From a checkpoint of a small transformer trained on Wikipedia: untied embeddings, 6127 steps.
Each number is 500 + 50 x the weight over its row's rms, rounded and kept within 0 to 999. Layers, rows and columns count from 0. Numbers have three digits each. The size before them is the row's rms in percent of the matrix's.

# down: layer 6 MLP down (transposed), 576x192, rms 0.118, rows 404-420, columns 0-191
# up: layer 6 MLP up, 576x192, rms 0.117, rows 405-420, columns 0-191
down404 083:564577489518458537399510491535375512442560492554484493438372502395487525505517517497545547459504483515576467537759500441517548503527557497556543480516462474496436435481518518436545515481358504521387484536485475492470442516503481474457488572539461482447513493560495486479533638460495545546517468510541508493515488512443483504507441435459516537492625506475538479519526522511509518495462524562365466505463528410428495531487558485500492462559522433424504550494470525500568514519580421489482466532550520483539532535534425446495512434478496652498526544451481556484513579508513405534
up405 096:503543417503505535484490493499514498470587515542518529444437506518488591542526460573550502555423544578503476427517425505447447421588585441560466477398479496463484573479487481392522457421542508479479522533442484476492457398433397584515600546472459518496431517483483524452448506429558455498456470574535507457480477521413608487524404557483426474444554486462466449560529433490453457552487482583469438546483548502550457541446549522501503394461564461540570498534437478595550491569569528564476502480453536520442567592572505532412519458491525510494597492568487590563377495493510544539
down405 105:499515465487563523550522473467557474442493515481546618503393487585487538579530540497424496598434484487489519462440392584490416430506476557567448523526522455546596611543402532458376539485550412467570564453522595435560526454526588540505509490550567562466436467425519563463407449490417427425467589388424583525542483462496506464502534556509469416518523560479520464558494443488446438480546452476563506465545455592540468471430479500521521482455484565566485497480454496522546440500539500526548532486422424539568546503503523496469510535501485489472554399508484533540493452513471564494
up406 102:433477492429396498499624425535482482423525446568524469576435564517541534482488561631492447460538520629409557488474511489541425509466455552573565560462539427458573493501506506476553455478473604456442566617517550516479475427503513412507488597517498546498587518413490545460523488454513457489495447448539426447551462492515680548452448461455524477541530569551536558441424486455467518511507463529589437475486485472538501564516415517536505444530492526525438454556523516420516481527508444598499475492499567439444460525600476469421535564548504487481544492431519500531492516500486506556
down406 101:488500417451507454579564446537534457528466456540567564587544539581470493499535522581620504454465583455463436474483478514452453505579439559557472540443626524534532536506487495423566552478480506471479565569474520520478512472522453474567477474574479529518549500362507566512456414511480492500473500510518485473378513475468564491497463468505541462395438453501540498455524464388526522423485537565551493430512437482525502495578396539518537522386509570421521540531571423440525492472519551549523597472520525497446515429433650524563442592516461440444488510594468545500474483561498445483
up407 102:498511474533547504466571394528392543402520528541545468540421472475522548589464505454560395433450535491508450572575473529475476471569526480454424491506473458485464439508646513551491540503493620445353421512390477499481517439448505500467449494618452472565508497543455520510466552528522524557500444579578495407546511563471434462438441450562458515434551450494498516517542571498473645477434487493486473491501533589392502511471482565507464560460488511496445444538508539492507471538567464486350546474472520556429519574491461441476467544471540530527443492498578519489508461539518501522
down407 131:521491534513545455566502432557500533502474560473460492576557481555515495557518497467534448506410545498482539518462525525586432496429473580477389535495562507459556490476436511694476571531585584455451488460427623506439510472465537465593438542505491483520540554487457551528432532498488470508481490505557506409558527536456445470476462507520408403552487459523419516486408536417514478546406560418550475579456475547422549495520469495582419524472506579514423555465453413485501471526522542497492429496423403592537524498449557527448470565536507405492565469561524488579501465537463527523
up408 095:393542492504483484448414572508532491473573538463479556494463503444537515532524357517501460496555545557469480478603509441491479546444527549482535479442418422527495519507545453553502520435451538502471437526342571444499510478622388500414468527524471400431532505469458509578423508449545460503440534533492510486472597454442541652518415480493570547505479427533476493559536496549457498516492512545539500496506584522481514487508425468428475613520466512419524508549572516487506585575489488500608538538522555594468545543467486488470482549520510452509441440470525478606401446521570471490
down408 098:531510489526452483475563506542377557516504419466489592498401450529505506471548573505564465524498449534567486553561518428440458467612536475526535519547590507481384403481456470460595555470459529452535521470519519535529437505517522386527418589457488595462542443476533494525475560532458622485460548498522579575527449575457544455487463507513488421525577523521463462449565503458548506488520443439404486441399523382484449488485554518520456415571507459449506612525482508493552534444565532533413500528576547504533589535511494418479472458435492515523533585474464554479555503471541414495
up409 100:498438504497482545438562443515450511401481462444473506512511479523492357515451577518509506486536434523517488503543569458518467484535550493516519583518472496400443561459566402537485567545499565533473485533534491389531491489605398451441447545518455575575494427525557550448526489428491574468553480502540472518495462485473482494484469420450601553458521446495579476507575503548509474524471499551572474593516555587581517531429554555534464472415446476455411537547607455408553649465523463512592399514553517553444430540526564582482492485509451467534476507511544597478537468483439500476
down409 092:528589518452508483519530539492516559531508439534500465472616479510471511457465372530492458426515485486405580419543479410454559513526542459407560538542486529489489459479519547534568464468533530555485460561423527484453554544584528516532462500494613466510558512458481515459575504600468565592487452515510518540475513503514387469435431490381504495404486334457518568430478567454485582520517535606481500444511478515585517523500624453529452496427522449486402582519483492456527454514457490455536470499482464512547414537486492572400542551445552453467484490474461557519548575487473561559
up410 113:598475502480496478531523379485458578514635444566543579509427562383511441453469470513543555582492540559513498478474471470527458459501466502661435520470397547488442458491473553550456493529487612487454460510471459531599530527476429497488482517519458475462488601448548505500507544452495624477498450487556547552483499534462600512482547463515469475527534432456539551545408561482467408535477519542447496535472420542480486528423512479438482447594533551490460504489578593492520534492566436496389529521498448503435347524481465480522514558506543592568491524427425502466488524526466479498
down410 111:525430571503486484612414522474633539585502509542500515496574450596477493465433446472510482472504526503402482517364485537527467538562476501530565468419451501451534567525379450403456556563462603575485470498490509544413546470567492540489533477521553440512522573393517483520594462504537542456559466537490431438463502499463542554491393525564523507539542473498499481457479571555506590528529540478574554508480449500595531458506431428598573481563528458428460420481489459494517520493486504420444563467509414536421527406471512480552520429526499482510499593429461502534493480541524480585
up411 098:618439448521407548491510526447555520563563483573475451452428516468519505526446488537500439477477470462511395512482504467477437461452556584470508471432493578402446441447481487469561433454536521473448525495508500558511367577623527462494487502495491496460387577464488526586485531483491476498531466518594532504508453484433503452479468503535562598503529517438588513540454476472486495423529548532601537601458410519624403450470450457481474478512529520502508576459559544521488622545591507495448457488442547500433518474540508425555507473548528560518568521493462591458557497430425546587
down411 096:450538474498425554585526482423424503443433447545526481456488525480615506500558497503542489473417542558616558537536502452555453505518410506462473489483508503449501457450569529493504457524433494507548574494469522516428520434480465568502451472566405510453574588517540506495481481461561487461501575545430472586506500538590497535560463531464586446444584473485597453420608567513500485577473544522535511481424559596537535528407631428571447372388484494441464518470492499467553441515468442570491569508486495516544525511530484467410489557461464500512500476474554512594543483509612471458
up412 101:590442519627440524437425519551429571441500443527537550488445552510427508503526512509546511500420518598460596497491485517534497461521490399475599498484449435488620544415531603457592518497397505459461530564469481576541550440533484551549421551445473513476487600475510540553552518460545532484492489485523481481502455519462442486508486504443483488448507441529441669507507604400476501463460511505476500567486499502455497477470498459518471447550499477432477578482569512548484470519507395431508553609467523548549506520448495483460493605437366502581501526527561489514441545512489395503
down412 108:543525537589416486501440467502567500490581451565549479454526493449515506547558492421433424429442534614377401569467537507548474570454413556499566461567521514387601476415500545491568411497538462452527519554511527573470549474507530540574476488522538474487472484502496564534453424541578516517464514508495483480502472537552546527485442564483455337516519481514515622479473531470476514439538523509474486447495442563533600497450420463520509564529388529440448557468489501503475495554448473439501516462466486515513524571615548458424498464483458432554498525542537466452395584525521585525
up413 100:545585496547449524456587429460537582393519482415448478555473510492467530507460483421544531444474488594559542549616536461510454386502444472482465509496539544604475475453476531562482528523504468504541520594495579492368541506515497453450444493503486541459504553467515456551494601495448468388516499493579523445551600560563470503544499433476578567563431491551507516492444592436502495367525601519436531542588469549448486507469452487520495533560482530510556492489501497507542517481512474548504530544501482469548409476526563474441487413394454591588509466411477465505493485399479462429
down413 101:471486561473544455498516506389567576475514585505486414554404488504552623489458446532496499582555589445491563529434489508498462382434499555489491413458556555456496549424486473574513463432558413436477483580483505549372575512507598470503541448513469507478448500386568467537431536495534466553502525566564485480455473518551487490536413507666432523554509552561566520488484471573591516544466541522527459502496521504578562475499447520476483559597509484469487545482451556509437578462478504559550520405435470438453474484479548469439441524469438513488474439444509531514515411519509480456
up414 106:482483446570590555466482382536371525486502518517489530519598459580492373421509509508491519438426478584551541543565462438460450433485558512426546480544479445392470565507555550411539451496492459427484571483419539490496536402462478467480504546450560599568509475611525570458436497491562548529515486566488518505427534489412539490511471500519451516510545508527535564545439480539526517366483522515358558609410522543531546591469505561437489460408489482454516542501570504548549465514485492566550480537518571554536509546474477464488543468497491516504471430456508542466494447456429506451
down414 086:420579597479483476514452521559513521541480428478485520438540560517497538478485565550451444470559475530610523502540527589496588433527464576589489553554539513501438411435550504435508580470519507423501535430573544500569571457530499425544427539478516482539535390398482436478439598577527468528473474458573575500480305564467507451421507372512442453475552435434532464483510520539480468642416541443483473474410457511578469505512487563514571412491527414454508512520488529567534477515469513430504503516499478477462455470465532511481508506507471540533540499562510504426490516521511477511
up415 104:576402477550524572510479506503561476469510531522487503515494456460434451494480497492471602510457419510421455424577463414507501471567513546529489505562533480488555506356482491444492476458450561459535545490393478534437480454581458445488447465460467559445503523461530500605504516535465554422548485522562528457548497556458581462517569535450545463526470416481493518412523480527473537478407565571471509531508544502575464480485519459563504511510520427459530526401478519405587477650534510482511512493453480474370548533573445531464596490436490554553570448492570401617479628459499477487
down415 099:501448523486515412547503470484562464546502527547518406481510482459502469597395438423402475521450460494438574487453543508422480498444470516506551584428482447447522466473510504491440559535535521490506472545522573467454560477432405578503529408496472494426403555497527508580487382549530441477509463497502461482514395489575523610513589519500435463557524450503508472502436491519439516469514636555505434539487575508576536569447544571535500561507518446469526460474498468486533457483461504486472460479567436618464627535476476526386610524514559471524587498486539476632474505538557496536
up416 104:537528553541450511463564415526428450429528423523486420451450457519500451576468511464456526518486464457463425481514574525517501567512621396465565523597515467517361479503484572495594555455432479439540408506409533535597537502452525464466521510515469473435520551511487477488393493467513403536492385425539571497472554503466540502447563445392487596524461523516495491491546450475609474387531526482425534546521525490401469559485522461450472524452483571534551483496454574554521534502513473537480480506484501595419532528503499516554469558424476531512527415481464520462443553543606532587
down416 104:491539482533515432552455479444521455548468546458423545510544445454440486537471478510478536453553375487448513500446359500533447464436569457532456497543473484540514521448437497482481530518477447495503580569523476567588551531490522531469570462495563548453560541498534526554539496464544479504595428452524521514502524495537457590511540515486508511532458452469455528463478499487504393492427451538528525578441480503558603449527574540435513446480540628609482461514512551504527477503441372539557591410564466502322467435417522474509495527581555550541436511579426440552469443429465476424
up417 100:536463443532544535500533558558522471495595491468340477444502444476550475495483546523541468450464513605590602578484481522560472471536494543466509533478553557481519504465499511438661463524416569444523475540385493502429389436492510568420453550382528446548514538497405504444531492482577477490499512433536511548499477580462620480489550510576484530570540432470552459539467445560503432495536417549458495505443574480431502554514424517465472465563509426506411512535434476522549470633546468514534497480451462488533490483472446509461527526531472524485505387558456491465450451494555569499
down417 091:458471482540462479482570508520519474532460472598475533471568432535511465569596510571522434476510486472520512552640461461576460422556484487470516514431554455432549411452450487504531530478502468477463454564520539468468516538563493504448457541543569465447557496479503453458468440385559547430512463506498457514602498487426603570519498495558464391545571533527559407492437579458517507472476455490462579395570524475457638448527459574506549503404500479475443528543517488471433492543421507521509513481473445558547443590523515472492452372499432518517445487551456570505427640535509543498
up418 099:578455442481408451506479464463410504515459466485530461537415467501588542565482508534592601435403497455432445444507405507534504423576495554595485542526438613578478495421552490492506492418502582535478496536483507439493537480528470393520466530501436578481429544563475424504571554488538522489573521508480522469616460535491522571542478408531516567469582446472632573517537511489497496544531425536497550553405450576408518575506513510557470497527513439410455549482543538502473529488557422428514484576463564539544496515532447428509453554500469536555506470500568489500489436408469524478
down418 088:461566457473598505523479523481501476439545615549526587534504526483466517462499494463520514553552464493493554449376484482503570519457566584410509539449505521555510507600499498530509523390571430460504499581482517534480444486553525572467459526471490513475535497438503486478538378563494509392473479519468496442509490466448457491540492516521459589479561491526470509558434445590436450525510415446586518491501476558556440401470508459465447464540481512603471394567531435434547528444435493525478588507552524490446577447542512588449590576522549369507533455425607383499535505524474530453
up419 100:543578444504512424481549463617491567439491417475486487367551553549540405495548580520437516473504472543485422462575462493491472467483564480534520540524510519445404496414498474477484484566482569507509476545394474379467440552529390558443475538534455536537608529536522502521468544483476619527567519506509486562463529620424503532477431471486453537509404469443493534504483504499429460501443490591539570552465612467506478546517494469472456432491480418452565515562563493547479444585517478522506419584452473529457608596474477501562613477495443509484507487493466537490519550427541489507
down419 094:518377489502447418581490498576590458541565504567601535535532550546517430454491564522526436459471592490383519513428454485469435472534430658460577486476491485457484631496559407533554460456521525490440460395551520432458491536541526614465437506535548536438480540453514483524425459506593599382516458480495453510426532485502507453518446534456459561547459466512555469467483493544387539476505516577524556530523533536542449455542404510534533572446529523450455500562501477469503442482544552481475505467473521496513521469500510536515460439441552423516482511383520501485540466506568576530
up420 100:547456571554495521513652472550422627451458475423461449484447475482409490456459520493601604499470530589404507505486452482471455484523471567494524480522427456470462550585506596548503570447515530476396490593537468415556461553513421503512547574468410519554530544525517479509503513486513483452511501506560496489472488463428481544567472467546488461528495464501527524526533507486538607479489473472492512602421540503538537570495464481541481445543499480445444511430546520581577496478505449451578403559433554483540549573543470501501433518537523494581539521623531534416463418375547417480
down420 095:446524629446464431548523399456606607581423582529529479506513444549523545537494493582559537581464404542416453516466461463497432484532475542468529450448570462502466529588528467526539496503568453549493499424522571474535467467552478501471487587485525500584483462431445552451475507546508537380481512539433524564514521429436461517584458483557497477582512439529529469519474474535530554463497476491481517516567414490493579538517424507561502495456431535523465562460520398520481501488396545460521472491501579574452410419454524504532516423530605365468462500596496493515542478513558415522